config.toml
positions = "rope"
rope_fraction = 1.0
tie_embeddings = false
beta1 = 0.93
lr_head = 0.00618
decay_shape = "linear"
Each number is 500 + 50 x the weight over its row's rms, rounded and kept within 0 to 999. Layers, rows and columns count from 0. Numbers have three digits each. The size before them is the row's rms in percent of the matrix's.

# up: layer 4 MLP up, 1024x256, rms 0.125, rows 250-284, columns 0-127
# down: layer 4 MLP down (transposed), 1024x256, rms 0.0302, rows 250-284, columns 0-127
# gate: layer 4 MLP gate, 1024x256, rms 0.132, rows 251-285, columns 0-127
up250 092:566483480545477433461484485504471478531558503499502497435410451368525548453493522489634542496563494517509557505510496502461464568463533469532484518512539507468523512519472477430448544513467490516523501494473395498492492612366564471467424448532508497499546532428532496495448468501497453443450465462474438477619515488552471441549517468441497469476454536464496567587590493512520485560515
down250 093:586579555494481403580538528515575492423501487423593531508457592517620458585548549557460419443548535466414465383457455551491500512634516502460501632459525493410536514467491466418439442499443479517482473421488392481532512496570469544494573612524442532532522549491548492507523514555508502457535572489558569484519366456438424511552421560486481506467459434518487418551525460498491529570487
gate251 115:489563496490581523478428547443457450484590413467491476497471425503415457475490492503484569536482485556493461454528510587436534471439622514567532529455456498576529470527467499538530563491518465485463470568414575516524504487533484567527457531540527510459500510534498491504485514514448564540432553639375482488558527396458532516489431517432458566554551436619427530378502535619472561512517
up251 114:460513479514533575513453467522581525538473461484506460503469476505553520490524510494539515526411455581490598432430444473449533562437554432535506426506474543502480521498524570511507546511505536450444411539589441512415532451434341479559431576515511510524599496410438593467501432505505500529555392419413501491550472586574564454521588579539447524623446496512508508455517505455524532575658
down251 109:439437464530486498533464523481489473557429507555459547504594489476501463537519429400490593508461490456453407468481406532446503506464495554579474505473418571547472551451561438490452492438558592440451428622459531565564544504453471497481459470487485446474456381461490527525558605463464485499438504405471519499434468490493491504491496500403568423478531489480452488485563469546539483464494
gate252 070:469616492559462476523547452592478517454491569507519492513542454486478468558509497499457528510384491449568615560450554444521477583554458502457479470460555477553449438494550513427502562509515493540449488473509545543524560472518501528481479447625560513544502611477533483489464436571486534401472526524422455518444554533437484418506533464541477464446486449473468472571504580522575584565512
up252 063:480541539520558497530479505481444456480473524507525532511550511545500453520461526459434522376400567502544636498553546489546468493492401501487562506497592504499482530526502592448427561496496449505508450481526536545502508454536536535442548450614556472503587599494545503418479463559457499425575529561501459443512585522417505393468563449489478552420534439539465475593550548542502563617549
down252 073:494489524377567573484408510426502500542458463512447546510469498535572545459495486511467447495502459555517564505488511545430563411525492499628558443538459613444465417570439486507452494511575484435422631427458418569417420445472574539589472535436416445570502469523484593445538459469449552474541561488436539551532451471419434511472546452552440558511506526549533488556487515530506428466517
gate253 113:383555533677497498531510504470517506456481476541531564414489507464385445467484460473512449587501545557470460535495517485541472490450602481544526613417473438486460461581507464587476480465424449547531493617479461495489478574569534539515583506589497591408608489544594491495541474530421457566412507489571447456473536445519402451594514357540444501500486488417503519505523520517505520504407
up253 117:445495405494522463513492532415528523536437527551476453491521455486425438507418476497514515516518499474615549511449510509532478468589485510556600496493584463544452582462416522487486450412514499524524464484526487456604521510442602513467467479488458527560529547496455427494544511491487458499419535465467463518457509472487450539492528490565506503499524512605541574442414453541554447429489
down253 112:608558436511495488496566556487447518560546521515490420424498479486511611540568534522580526545520421489515466475543492516569520448455465546519521437505468480550532490617516558542521605600461501528515438536443458602557508524484512567462476540517433484466477534518464522392467482544525508631465493439601532481550529417394524505568498551460581453485461496497514477484577450488561585435478
gate254 084:469518506498558419416487573517523505462428391469625485588564547470458493552573418562543535525489577581490521455540519515408423525489502446456597446509476516426447498469456491552508483525535470544468437586483478520505449462435515523447436507467543458534401514540539522505544457420519540466492486470457463599550501447422569478461452541511447509457458472564527425544405540514430504528565
up254 084:489372507572513488420395491486530512531453527487527563564522472526431535525396449535529529512480594466529481507421451550374494513489509409465508530520476522576466494512457527453584516396509416433438476516489460486484568486507521562439425583552571543542530421603458479505532552394549472442582504517457495485491443448418600558518520473465434568418519463554492456411456513551476505447539
down254 086:465505544489487463520516456434420514478560504572455448581478541409470597426561577527509486569489497484513485523500505459389475514489522466469568482547496494546415487456464423580488485439542505545560434523494492472534428513483582553448589517536508446597529468496554586435535529491517493419454514523469502565483484465425565582399500438373518559615583536518517529548603507522577438481453
gate255 089:439497592503519522468476536434593475434450496508488543527468584536464549519369509497564516514518496513545573522516532466404532497493506468493425475509520442493453487413479540512563529505536518421468540493471509459593504505519457467503394502536473500560498459504533507472478510431492560474458479491579525517605526481464513535486569555567464460488471473426479470452557398493512476471465
up255 089:431485553567476521460511430585484457459527483486518448522623497325516553518530510510521500509526547425487527462490559546512461497518464508526602413511470510588474481511557491517467566507497479570500505420478604543494496608572504499563510638490542548496427490495490515477512454499486486571529491605501518507520483530527450403480554469431562472414507442427503523609442535537497464572542
down255 095:470551575473486460576611481588497478487561463516570492559543459446546432442478505498513541584468428543515417503475447498574468447517527529459541506520520543430449475553496488438463453520551539620432495370451487542465495513453450511505516470514498485509528461524508516549489485506434469433416496626462484483579377403458514576453544459519591515525507378599440537577449540546498526547453
gate256 111:499536551485545569517464459396514526484441637472515501495438534481527477471485434584518562468469528429442460582587383476537548505476477469478456519502583483484510497472530568487521536511461406509577493509512373473491482492421408526521487441563420482556415441468428519549459453584469461425539474523580496475542484440525489528447475482522394549557490557536500487472612574566520572503555
up256 106:512448464576453550411474501534394417461505624500484507545510506594488447454573497594504582467478527498571470497437549541551543525585504490443541392534482488501533399484471457385522561488470546426476506419531644529522472527455517481488519507454641467523542525522461551535489552490624445585446456508529532526516509463448512537396505562550526470487429507530580491500510512425414527498451
down256 102:546463478555465419522591526492430476533566478513546510524511512516479584505531526530535516557473402596470546447534660601426465402559499462505470467546537429486509624442476494448544489515579451541494474554563445433471534469500531455543486495415415489386554530379517570541515431511499486436522536463437471417473444554517533514528448518495551487486544455558476531509532451489536419525505
gate257 098:501476479426465468413546446578426439520467418531548494588428567581558415437542512496442527492540494514567506464548511603532448499509526668551428509461584527556476418496525564504477539540490523444489488498484481505404533430478454444542450559514504536501458535431500608488468561523503512617572466508365522459548542577491485519486541458584545519452486481445418575515469549523587467499498
up257 098:496506494562574396540458521573490506474462544531594510506473518413470489508539438504469494484479474552445543444549466505511548468449525545447438577554513492515488512477442442527463364429538483526458444391480395453560458514425490491371453509375529549514573471498480544347495446483522564443476497473474474438568505453485464485524409469448482507500489505483490487457464356561424493606495
down257 097:519473527431418429509489530483538407551479551557540542562462545462481447384478619491600520541552500502579426466512484525482440488537441541479499513432526517489438469438516525467446532554446492448551498544574462488584561467430517518455419512514444526532462468477461405513580539526452476412548526532416492502458508537541456518548549536479560540357461503528549494451474520486486471564516
gate258 111:462601492446397495492566504546466531565527589499517520386535538564530623576561415517478580578481494434503508578533509439425413446565462524524520516426455468504611456534581525503470564460476558631518395490457459435515494525525561474487568542418522584532454501461518532527529451530493526422507441546474552552498539490479483616513492508465521439465565473529433500459465521501575518467511
up258 114:423501549553513478435485488584531462494481451459473422392527595607450463538578518531478544487544530586586440521539546501429418397430516480520514579518454408505544521546450514565425436588484503481535550527407488514470507421519523639499507477461535446481532467477557508555510518466548515450483488573537534512503427547436510487559501559549484502532545481530511517566466477434463556544594
down258 105:464496431539511525534511575514549441480623582500490501515437462473565459405545403552513568450422452536488409504546465567551510446616578466543446364496395469505463464498520519484475484607472484455511547492484511586434558413473541531469488467504410391500522452514537519421526444508447509426418549510476494468504498604431529454508577526489449535553528501431596508556405527519497452491445
gate259 102:570493471466458544576592670521510616484531472466579506482531501482426494490435475612496418481445507474525552491408480516449509523567472454488419601454501448471526552542493438470555543492444465469552464455528516450483484496487511457616549529511465515544544449517508465471528526446457525496440451570541513578518536487462520471444507591477397522607476548459513556465544549495511503568478
up259 102:551527625478489575490516520538472554494441490481541571567464457518433470513447521614509535519511493493536465485495538448538550601521525506324436543440592397387488443490503488565527543404467481546522494484517527595511492553517512484416528489558426491534532482553475458455513512590504404427561508535618507526544483519427501567437499544481528512506453466560556447437572425567468530556452
down259 109:444551549447453594476532399534514498488451512499449417544496449518495499403567505465559463486559434453526464567515523541516451481541514434549494472444537500482505556425481433497377492450523527501381501576529520504462387464557547522471434547405490479528477508493537478530616490567551520509596482470504562468502475523539480523411440561481525464519533527483499493481618519501526523497484
gate260 112:519463528491543558485545438472516559555574425475460552497538481546381496548490457518526523545437544465481436546462500501473514464514541409548492541514519502605595480477442461469451461524523481494423468518450419487520566538482356510531460516433542604524473435517394540627404420517469466503607498463503522450496472445500387506582523516541503461532568514526530415458508539434394568467517
up260 109:343480431476478556454503513489495562502482498519480479459539526446549554446531611484540504479497465546468521535490474503554487510393509556609617480384396454449367518592458532509577557533482526591440539566517496412487525564457395476472443457488549536500476574457561469489581481450483549592496521458524482458459557400569474418511502435502465498492576545514499529525491501527431508536529
down260 108:468504499528513523512594409520431433544474455460575554546503567522431530480513495630493480500435520510602524495553499491407513534499492452549521382504433437503455514500445473438555654472549538520515559549483613592562496442486488605485458476483499574491431556479542530504469461576463427553544589454518510464529534523571563374502529450581462487473551491532502511456515376509410472423491
gate261 112:529511472404511613603511422541460544415500468457539510572445463501514440484533488443575523447425444506473506446500521370497459498427439530544484519509457543528490435473426419509466458487583448455554550453406456495456629568453533497488528520399428408445551508378480531530557458512499515484561536498583510525477462436455502512425422520480538518530553435485447546484552509520494565545568
up261 107:505504598567465408563480489505468568551511489480476532507475420553520534497508574583472442464478474591440512559407498489483469520553504489508570462492383567405583487443475534448428562512326538551540570443568578467472498455507427515467502506530518508559459511458492456476393548457481517467431471520473530467485538475554528450441617406507500576488556531437494515534430459455491483495544
down261 106:502429434614540543467539440443402458503540591558460531495467432526387547488474475516492461540556490510547488505550511534404448584553462540570422571398469554455507644570545525447495560491452585522555487497452417509555494546550556486463537455519485561487453463498524423397443513567557488527482473525528518524389462465489469466477564524441440638554490551484523488480513536488479420533478
gate262 109:493438528464495539430429540543434542500397448512408430524440446450470583567479506453459551572420496541587588414480544517490465480460524473574513539506495436567473567559505455510441459533476399451549501526478532481449459436488521574427439528514519520555566562492519624458404468529384508525571568493532499566519560522444398453529528448471560520545514434470505515484467461493599456452439
up262 111:542489563498453474454454425526501484550539451582491440452575407548469570481581517405510517467455522592493474524475550444406519386514546546544585587512479501468564473439521495457426524473539579485547451534532519512501431528480420558514453482579509550509576391441456508482647514515553537518495507480467578544479485516466461474592542518481523403539445483525425524526526477500553603551437
down262 107:525552554557570500544413490430420463580494508580469418475507508385520420490534527482565491477472479515432406595471526607527559571511504514540514362575534450433557511517400410535499489481486601434489490414558453428531514449497436535492487478587459527495528520467489502484449614494511497524506529541514605453563501411500492560514495468378529528520569537408432496500563552510487504515460
gate263 100:523508473539472497579420519490449479492518518554425464445501499551553540517567473481511510497496553410458583479458465518492565581500609478570609508458567493476504505542476467556494457494461453546460492525420424487458500491435472584488454521485551458533474473525587481514529541535515391480509479475472469545586583520468517476519519559454523557452448581523495493421409474491485520396469
up263 106:480517524470559515465467410524502463462518597542539571501558476510430531496537564494528482441576544454557508504518542488475461516489562480472554458447540508575376470597487526503432508523474500448561572507451589533524409519588575579507602569564478491547575480527409533544521506403545610545488519599496494467470408521466435457459411404552443537488462453454498532447536601508496459410511
down263 108:544442522550495433570542518461431464449434510504501505526483530498455450488511551466487527518570509516461388502448548473505580498592507543453489627487403509435465602557429537440495515482594468475533471519535589491545481529381604504417578555510491576446393477493421548552446470474523553414408519457560524417450485517540597484469416540499421486499474491489547538473451569598543472440509
gate264 124:572501473545516522411455435479500453502584478606458549507449524493527485598477436549456491434515465502415389473542534438493420507484518522472400436484542389546461364565480480574491592562511445366461418496643499468532503507582478548516413451546519467527559489456427570477507441440424483544418489457517481553411494475551511513463496513537529537466437512523435492440615502504506521493460
up264 138:520498508504577466533497439468478502448596475537458468496438480426518522508552500536541376489481591467475445491513563458512512447557568517467498510459567474449529447492420438444485546540531545449477482484536483604496650423573473494430526498585536454546461478517454559426482443512517538554416438543481569590453566495440497505521471520522537534471507600447449498502568504521593576505493
down264 126:518476442580479467547367535499460418560516478517514529544542419359530543460476561547507496503465557559533518464526467502490490542495471474514486183498463608445494373511568506497525460520494478483418530493463522566487464459494450562471505552511505543497522526431455629451532556629557494524497502481477553539513486602521438544561509513529487469417517496467555541477504435518539496494580
gate265 089:513427496500447533524471447513513488477523505558592449552503484595465540471581416515486542532474490480486545521564531570496476503624499498604497502535527503539520509525525542543455533542488493565488425551558583500495481499447552529460459492492494503555504543545508595509450458465420554531525413490461354550449510494520466480500517542552545463504471496576476458520516453505499416560500
up265 090:521544558637466501405660417471447604511523576493486479491466480487460512408451548566532494537447474553498543515520525549509590470552493481512511449508477476544682585500509494510511541467501438491480455437448469417466510602538588439462392503529471540510585483576511561524530472594532563404482499562531431593530396449494477433543546484489518534534535483508489482500446426550375451531545
down265 092:531610464556537494586478588505536497487435408399452467514445535465529499510519523438451439480500513466514469485551505545426534529579459426520457395576488509446472528542500491500389565361469553392573545495474466497514541496548547539534494500540485491476335515478547506571526486506508466581445546508472537452487564412470440508447502414404486478474543577540532495547638553509534565466513
gate266 087:462495469477444459461456410562562452496447531438502475543557521502456598407429617468490510531494557470561466487485545492617527518479538440491545557400490505495539436499470474451480562499523497454492543473549540508465530546499433582560479556549451544490538566496523499474603498477456473569562531521477370501537505600512470576445559484454584533554467466433450465537480478524546500462487
up266 086:535527504536507568458495540506463446546523424553532407535436519466446454527530548543590545462452509555483456433544589527565504520640566467496555426334473502600464578527439472614451506575438450546497451487475493383580469448499563532484469598555541505534481535496454478488517481470502461459515457483466528492499490522546550465462503405486439549480496450486364501443544488509477522614509
down266 092:598530510530499538514500528532562457620517490520547506459529471419571509558455401474533498452515526496576359485528561520439554465493560520520445521448487526417564577456525477507392450578520480475557520492428571509515446582444484507595440423451506492605386470484494497530533449623476616490440525497515512454547382453563546494565487500522484459535526529438401512449522460519540456500521
gate267 103:607499403412508506528508611502496488421459508510478519509417428424545543527512500444488543571416609572538449542470558476556499579577483502472541521514550570576469459567466487463604493446498480504507423551498352584511560446516546515466479431494568470498414477486441469561583497551486510415532464587453520563494471461454551555543451509415512543498537594434513453518540475487493434492571
up267 116:461541489631464424530454466546564576535473441551470461484467565497540582567437558457436513428583501488531485436402509570455454407477553537592432478428490474434550452544484527531479456510473515490522480442551521496462522483468586477484563460511508458484483399558518534429594482475525545494480542431526514505477472507487345502552499495454551533610495438437556508465433523523514470478490
down267 110:513498483536456540501534533448449551611525562452505566563519467439547422484399559495490517501533442539602493527494498489477567457449439436493477394436523566436572522524599512457506526511580586504562399521502464578438570509466561544545504468440449479490444558480458465509530419470481521495509457486514521469564483459481484442503522518423570575495637581432567571549514470460479472614408
gate268 116:467518371544474517459506467467515479590517459498578488544549419507461463557547460587467460596478597510431489508499438506594512523437532591484500560505510443563537476531518530495602539602509484450496355470502510545478488524511452572513440502592546569434522487476498609528512488461418454550394417429444473634477497594520524462511485474452443534454516528514543505478567507582527488472522
up268 107:553502468506466421490425476479408522475500535517507555477430511507533544471384491571503461455542521418471538407461546386459498570469473452480466510478555565429543455415480525440456586543536556467552450496421540521537471566513517393466449541517513449418490592526415535574543545489430534470472528433493527623531499594476503556533522535504475516489411546497486523527495501529626520470579
down268 106:500491496566528541454459553528419494607527447462474485556533490425477482451551534487569559454527479507520460498560539541449600516555512554547495374472538502565555488579439433484512508448539396519513544472511611511525471536519471564447479510423461567537513551491570604472578481506407494531513371500431527459488471509387454459466554478566529530476551456437585465503518539575570515482541
gate269 099:541536567535475466473510417407506492517519522428438487524528578470496517437489490516472495490481494493537470465494535472526533525499558495488449467574507512456612431347557566477580437514437432532496513579462467502474505484445582490560456442532513426572406409494484452437494524531460502501514557557551472434558515500516482487526518521596565551462597483580436447520529503478371493485530
up269 096:542454521490535426452489502446555456481468593481440507495444532491542503485432495454516549496487471598484517488450505557573527443406514466506538465507530464532519436493503603546564510534479530469603553404483494458577513523459531447398472474480530453492546431468504508517471473561537421535558596447409526528506535543411517466553460434470576509401526476491478493573455473392429454441500
down269 102:475480523517494457560389499445548478605527455471507521561538521539530503440476516568636497451453549436510484551463537548392510538451447410468462560506533640555499480465513491499517557436509543475482593477483566492495465457500540447425522577453516495540557506493591590599405457468497499506525514507482426495460471559472499501461551435432519473588572474429519583448461460445546499552504
gate270 095:399491542515568487501499567550500436471520463538521459547502509540453563464550586493544509467561523460539591537522602503446457541525641465554532508512425570582508471377523490497456400416520431456536465537491516462551552540435427484521483506522485514552430434431469481454513566440468481502476428515464494472517542563514509572497572493408513552461490511445576527535533599488542437521458
up270 098:543461573549499501570388468418553461524528533455501471603522499515502575471519543489432435507542550460491519470466393480540407513505550471508557424487531476524419508517503509557512566508494489583463530563522541581392424544489514505483478507494493472590495422423457542449439459611542532557554543436491503524567448531486499431540385531499518512453493515519442479404469535484514552545453
down270 101:320554529520498544560543528459488470429473517554518525479498518497515475386517600551498479480453520475459441563488596548506608469533514496499488477462466493477520532389538525504439464528437567600514591484502516433480422490491501496501407495516430433600525479584544507546508542519492491511591543599385522448437416539456551440549463478497513462489584473453444468559490458483569487551543
gate271 097:513425410457498555582461466365607449510465423512467442612518536569483390485451535484535486543587545467425555432444528350458526543532472443456469592406460499512530412496550510520511470549538413492524513575524486515609551323473529477502484540505510496405456474489604539572534442454471524588437514503373555461548514524562545550532451479499477449439539475515550442502522573452445562532509
up271 100:549516498465516475493472568540466456499501572552493470508532590438543516566556468543604593451488580476515479528559513482529521459549396555591531505516605401511576473439514526567543529520440555619527515429485469472450509456549523521501513472403552511569516454482412358481533540476478491480515538581541548435494568475493443512513488598533501536480462476425487534625495440531536442499474
down271 100:498536496446652529512497502451523459551430430529557511514533464554594440439542526470561471545525522496580504458568530408468522489471516462479419592479480548481576559548486520491550566530570446469565516381437450502565541423515433522397475450555512562547361606417636521464479470471418474597513413449444504540454588505460509569516508539551547483502514509480564480488554618534559579505463
gate272 106:506545500471476491488455499512438523473430417557521490529549537474507442572552470503481514474429513567511461509467419465438419474535435483505566544498571539544545517495450517518522479608547533408491521487472393574521438572481542444452498564472532553515514501515415403481421584547543542473577574515480430464515549520539483499455604507443498459482594508516400535453526499500504629429543
up272 099:396604345418450469516530500546556445435434567424484548454471506492561438461527477505520507641415542403552467504554570494525554540535442480495411439483538538455491491607493437461522529526524537533439531600539570494495524473470429526524513370525527463503543394424467552519506532512390600519489535449473484617476453505442536468545472445486486491500507512510544521554496503522520549538524
down272 105:519398483508493518479551510560525530517449442511423596430549516521491535445501489531542503525595477487584487529478532490449499488458580369405396427537478485475563466455495493499536512466470523453529503473503579475402468456534502539533448512545488569437451475494489544545614461495467513546469578457477566558447482544496473518469384506597436475424435500466564509475533558515392429522503
gate273 103:550573492479496531547499490461565471405474537596581586476505687424503599479457488515407517456488500552561598516406498528557457532475488576544577466505518516494523487495416539437463529494497477475516529447572505490430518503491569499509454554573494460471517469457476540453499562509536436490469423488516430489498466466457490515504518523457434445587485448601489513493472478471509501467426
up273 099:473574424478498444543468548482473513540530502451520542464499349455499614528486466563526494443441541552517503536528590480535479542457451511556504462565544380530568444493549429492494381471422443530474434407531512494500482400548470527482624445533556467500497531533556467517500395513443486504454516537519515416502503551587534408470453445503489516509525470519500494546521380508499484462458
down273 100:489538484485490463465398498503639500380484472488460500451578498519435467458516545453553518419489431469534541423509458517552382515522464550524500599493449483506501536489507531454561459508528471424474596603513508474442576514418517375530439466469539438564496472567410532469547541408463504528460514501420503539513576479577503434492466654531530455502388414565482486486399499506567573418542
gate274 109:464471557488509501524523530570507426551471517422390541502471555455570518502537518473530517506438528492532505505494538440512525431436501497560628498544483498621501452453503495418482578415492487447517454532527514481460421482478428489519484544566444478525486543473412567569585530368599571485639452582483469488572564497513514425559474537487506426451559473574498451458534490560513495555439
up274 100:504464463524535527471536454512519516584419521500458570504524450600434444444524495425498441413496501532416427560534477526424534495481413543447498624421470574426521469569569474530410465478392556459519526574472500489548532496563547470484444471434462543498467489549551460545523470492561433481390580509512623513532506445548441551458508511484451443489474521557481486454475517523493413438533
down274 102:458414461458523463486555473490457507462555437437534545402483497511519533571495481579450482553495499496489426461483511501535500454444513517518487535534550520531450408466492535503546446557421524546570503559522426593495461482479494476454496533422527497574522465620486437516518585524429479568507455495498419482444527437467549407538576562545462545451549454491525515428599475491433487457467
gate275 092:421481497449470523533513528407368464484445473499565530581460525595458498445518491440588457489496504477479510545539482474581497506540536573523514478606518447570476512475499537575474483481493440499478484525502524508558548535511503500503380421468364527470441508543488519463523477451394468521488472544455474470574553486526403473465464541503490411558553490579563509457479586479398523479444
up275 098:425563515499439510529492515440439465531539372407422457458382462492456462449421502446403505529442434543506484467504551595521405500456598505509470534498543552495490606459507458447546554571527454516444481586511439513532493505520494480556429395498529497491479449469493474445501487592522568597466419534547447514426523471543526485533526537560409563482462474556537465549577516547484543552459
down275 097:531577552551466515472555591513572455505606514453465597543433524543526563530444644474569484424531529491435457498468498525475537454432478490543477488367505551517472482479510528458474545489464395422469494454424490495515532480499568464542490579546461461457515544584514546616574607486549496580450446557542496507456445548478472436480503561467466495393564475524463485585470552474523574540520
gate276 104:492479538511504552519524553579494527444524555580548534558518551470498521569521508471406450505628557505528449435539527500464463580500518522446560418505506561526472383479506546559563508450573508502507501486438545530477518550506544528458444468568488493555497473526478503430512570408479584471471519550648518437456475530484493507482554568442418560555552507515492553530494541421404536509544
up276 100:514524523497507395521503479473533450483507472519565449580554595471497501543427500549540555401508450538453506437425509441479510583441420534525481435448361436458482468458506535496501512485432419522383451443424447507477422366509561513492554499456531507516483496605540574537473434528516514481554537525532526510481511503501526490557603548485380430486504532464409447541568388504510450492569
down276 101:519535512573470491444453489488538550458493511484418584471449534492630458576507489461454439587575508570520475472481453552516502538509536507521553525485517529490444454500628438528399421473438475512544432448437473485600523546470487502484539466484501493598460514558447505523423567606487421449472480515497370499438498459555445470456491532436488471532495536564478394476476527511444550436499
gate277 091:500459491543406519544604444423438532436509551536506453519410554479471429490362503548566506444547481460565468532497546469508526520496415509495572487493527550537525563548553502475543539513458480399507631393473523499485491547442543445400526517508473609432442482537532375475514475475430511490449530545503546568430504542458600444462494507494566427523490465437428460398547464418516442509505
up277 090:523507500471579482429463525510515525562436518546466543533475540446461586426503528536590657543529486520539534524507516478548502487464430559486593449522495484561482464416514519488450533484490450566445398499462483495508497530439505425515418480523529533490429482518488499584507494536438589515545589504500547411469451540581501504441514432526602433502567427456544530508497458605561465374481
down277 095:543566448526512498456472501448576474559487508483537578544501501435395469493447489388411499528470500563558498593446493556557446502474491438445461492476480514355468533471518535485490480453504471567492432534468507453542522498433479547552443556530468510432531458472424526515562483492490544466568519566503508454594463470551508518424594420494520541521637483493559530464550486579544587512466
gate278 094:599439525542448478420561553425521464543473418496411375489524479427493539539445488423513468512433532513526516473406512514409443528507530555527562495488484503528383543486483487498572554495533505517395581424462593489450519476521382396435606514577578533534494477559493489566543456514532560507575525426465488570620514520539554499446511523428484470453480553601483514472542522507523559404460
up278 098:456483453445522548500511440518444523384534571523430524588534571545532466407510474476550618446539604500446514565463569457457464474500470445465551571486534464498465460585567579521515529540509511501565471524506496508552524561570589468591508473438457445500535483476500485514527431479498463549417494540533481442418520441522427413482597553490497485586532455521524542582442454574465503487509
down278 098:492561487471470609475498451523501475408456496475466582496518515466513483495519391438560548513541527556469427438369595455490481551474416526530543584554537521539503439411573461438559439467550534561507487456605491508512450461472497412465497515471506566485590519430411501543531492541432558468503492447423432429472583421458456527525491513495518499442445530584542448479492493528522501504528
gate279 098:555572550531468547542467479524461574563407550480456501418533563456523477526447490487522429467592428513490488577466444479451440507590542594511509445452495510515498383530443519472463459522476467475461549580432563466413435545517495527524627533485464411409532534491435346460544482485557505443492465436411501525518531478415527491351521506505518488476469476467438458334481529494513518542582
up279 095:419425520434504569573577566521581487446491527517430574456480464495426553523519446486486543593484526439539479526538537434513526477433520520517495434492473484520491569517438469506562487590399499409538429537586429531553453526493513461486539479531587416491437447530490520518541433456441492445494519462582532486542404524538549447643582458527484465484537532450486455494481469467533486521571
down279 096:526501483494608578535526566507529471560447536477495575451484407549514520465535495528551459526503485465563522468429460489487463545555422518445593525592525398459507533585536514554493467521473507461588591540507485456588495506567460480425443523439554483418447436489530608564564400455492498532426371514458518572466444440501538523455532543531539391487471408552542528420528480446532458493623
gate280 102:524493518619589539456473510479539506633525485541480479434438510467448569483398418458565483519527538478494430448528499423508466514509530405447408527486470417578575582470445481486485505509403501466534534434549477440422505476493487514458439479480438555513525435552487438469497423512514563569455484526489504554516511590498528500620514526455471520440524481546568513606478417470501477527489
up280 088:460507453505466476546646421569531524488540525503529561471502445545534405519471504443605559485462530433552563435403539553461516502485547525537536414497479554568440490559527540490526507507534493468504469490440513436579495463380510566485572486358502668523541614422520541459448554496494473421508494551522482466425552531451475463544457472409417499405469527537530475497482542504539500506589
down280 093:486496496523509571541547537467423582435501401518546500509478440440522572473528633433525505556450524546493592508428492532562540512513551466542561364461544559545576487507473568496531544496460468537505482435452380481560500549423541539510605617543514498516479501533554486574563473527443467495531495432444524527505546435510548512490462534533515469448503546522501418472504495509485542451459
gate281 085:506455481530507540476488495506486579486496505593452469560580459600524501516586546601579530523484491494483559561456506560494428432430504500564550555496512439551492517565486543472556526450479458417465469529531544504592560569546548561398453486543533580521465484526422481478460502447498478579583509596443506497466479476499463500517542565431500585467551472520405506589572546563468575563385
up281 086:477550431449475518512536481479513474509473415486417499537493446452464530521497478472540464465545515574509443581495524379455506509516526564443503543472353603456493476440580526524477448516571540469478491476513483487504434505496445500530576508489508553552467445592508499478575531520527442537478480488449549516508473498537497542479445447457589442514429498407459474496434555411588427491544
down281 088:501503530445437469494472497417547527524532396499563521546392468478472469539544542571492534538447461500529512527524497489519453489466581454497540573454491402547496524496512458548444498529392424514536489547495499466586439458471454598510422606633452539449506513468529548425467507556408480538528548492543398465422446494454517482477424559448499573460616450494501536418541496466589556513452
gate282 090:547429454447511361456463446496564518449453513454517484452582455475579470404499559553461515488489528506472541624491487500537547516458593584582514533542461567493570466488548568470566405455495471522480485529496481554438553447490519495482446529416497510471523517412505543479454576443505537419496387505509520436552521553565449395572463530470436460460478542511471495507486489447531501523538
up282 087:522466547464423553515535514554484462522527583550470557419430518511444509493469484427530422512526507520492500411532455522461479534494496447411449414424423479518404536501535495436498507534467581514575497553499511522544470502544459507407453417501486516523468538540522451638596454534539574456499498530519499468421428549515548458460479524493508524621563469482547427486496538519533536532470
down282 090:553533457492489457510548531540493481541478472496550578542428541516541500537469444510442505389509569477443505555476449500464529530547490519490507436452416484459538440496537531428528463407535435530406524456531494445456410421383528566467476465446564485593559431536557548452448470504515569478480481546562539380447529517571462409545457465436514571471473556519409651494612458481487459506579
gate283 102:534486536487507476493522485498439571464452491549455457492421524444395492503586478548488554533453516476527470509503437492430573456456505508538472567525536530472540574562492504446539499535543545542500436475471470505467477343433426478583463636534485490538480469544381385525419433416533496551476513504479548363565518519397531511569492496465335563514511500520446537483492542427560511406496
up283 100:547495511406439492472482471446493541563503498548492528511408513483540447520574510502447517490398560498479462453430549442404499511504546485593465459588536583479521564571436482510610466560543524504559486560489499494588440475499524543405477560450514462532497437450421522512598497492505578514483515532484455442496474537460535397536461533508510476535582471479495488648495544452504485500423
down283 099:557434479419471492526512542466503501480548440507541520415444521561496598495521487463547520542574463499408486540428440518455519544454510480512615495369494542485502525389462515535428589538500429438449423530557452449393528499507547563504557512481458454569420527577426580584469482592466478532541423443491527595466549520428476618476527442523537464497571411477541493449444473526457433573443
gate284 091:637509541491451478489501495513440516567478542541479557437404473431513507523475549531497515468536539575498581456479552414497472460479479438438466599550581534535507596602526474484473515555510431437397472393522513573454464448458532564457499463549538556576697460458502520526436474500507473419537418501421566515508433533558498537442508519546512458515502532565472508471478426458508391533532
up284 094:480502472478584514421534471458460514526438476494567545533552513461485501470506544479524541542408591551521561445615572407500464473494505564568563533498489555426429555439533527491374461420464394484566515538539492515517554486559424460485524499491525449488525501496448500453508590460446529539498474540491486482514557424516473503432506479417413456494593514503535608505568617553534530405561
down284 093:487576452536485511478602513495502434442460450564488414424522491444493369406529446504498452423501481445517511549459535415396533535472476568467555569502435533475544528533536513495470468586443485524541477500557436505512484490430544430546544499452548489570478527506489546471500522571572512477472483576438426469494550484508583580503539588511457486604469525511587507485510496463518517532463
gate285 079:465482426481571465557447476525523544445515531448537480505521558378573547518458523463454505536522397445469505522444487502461532477578493480514452460479499511498470480566542430468585495481474490536541548480528442503430468545466555482400436422569611557568479429498487518475540516636540469494498532544526463485462593517561561474492613550575404481486525552470497455531498518490553404475496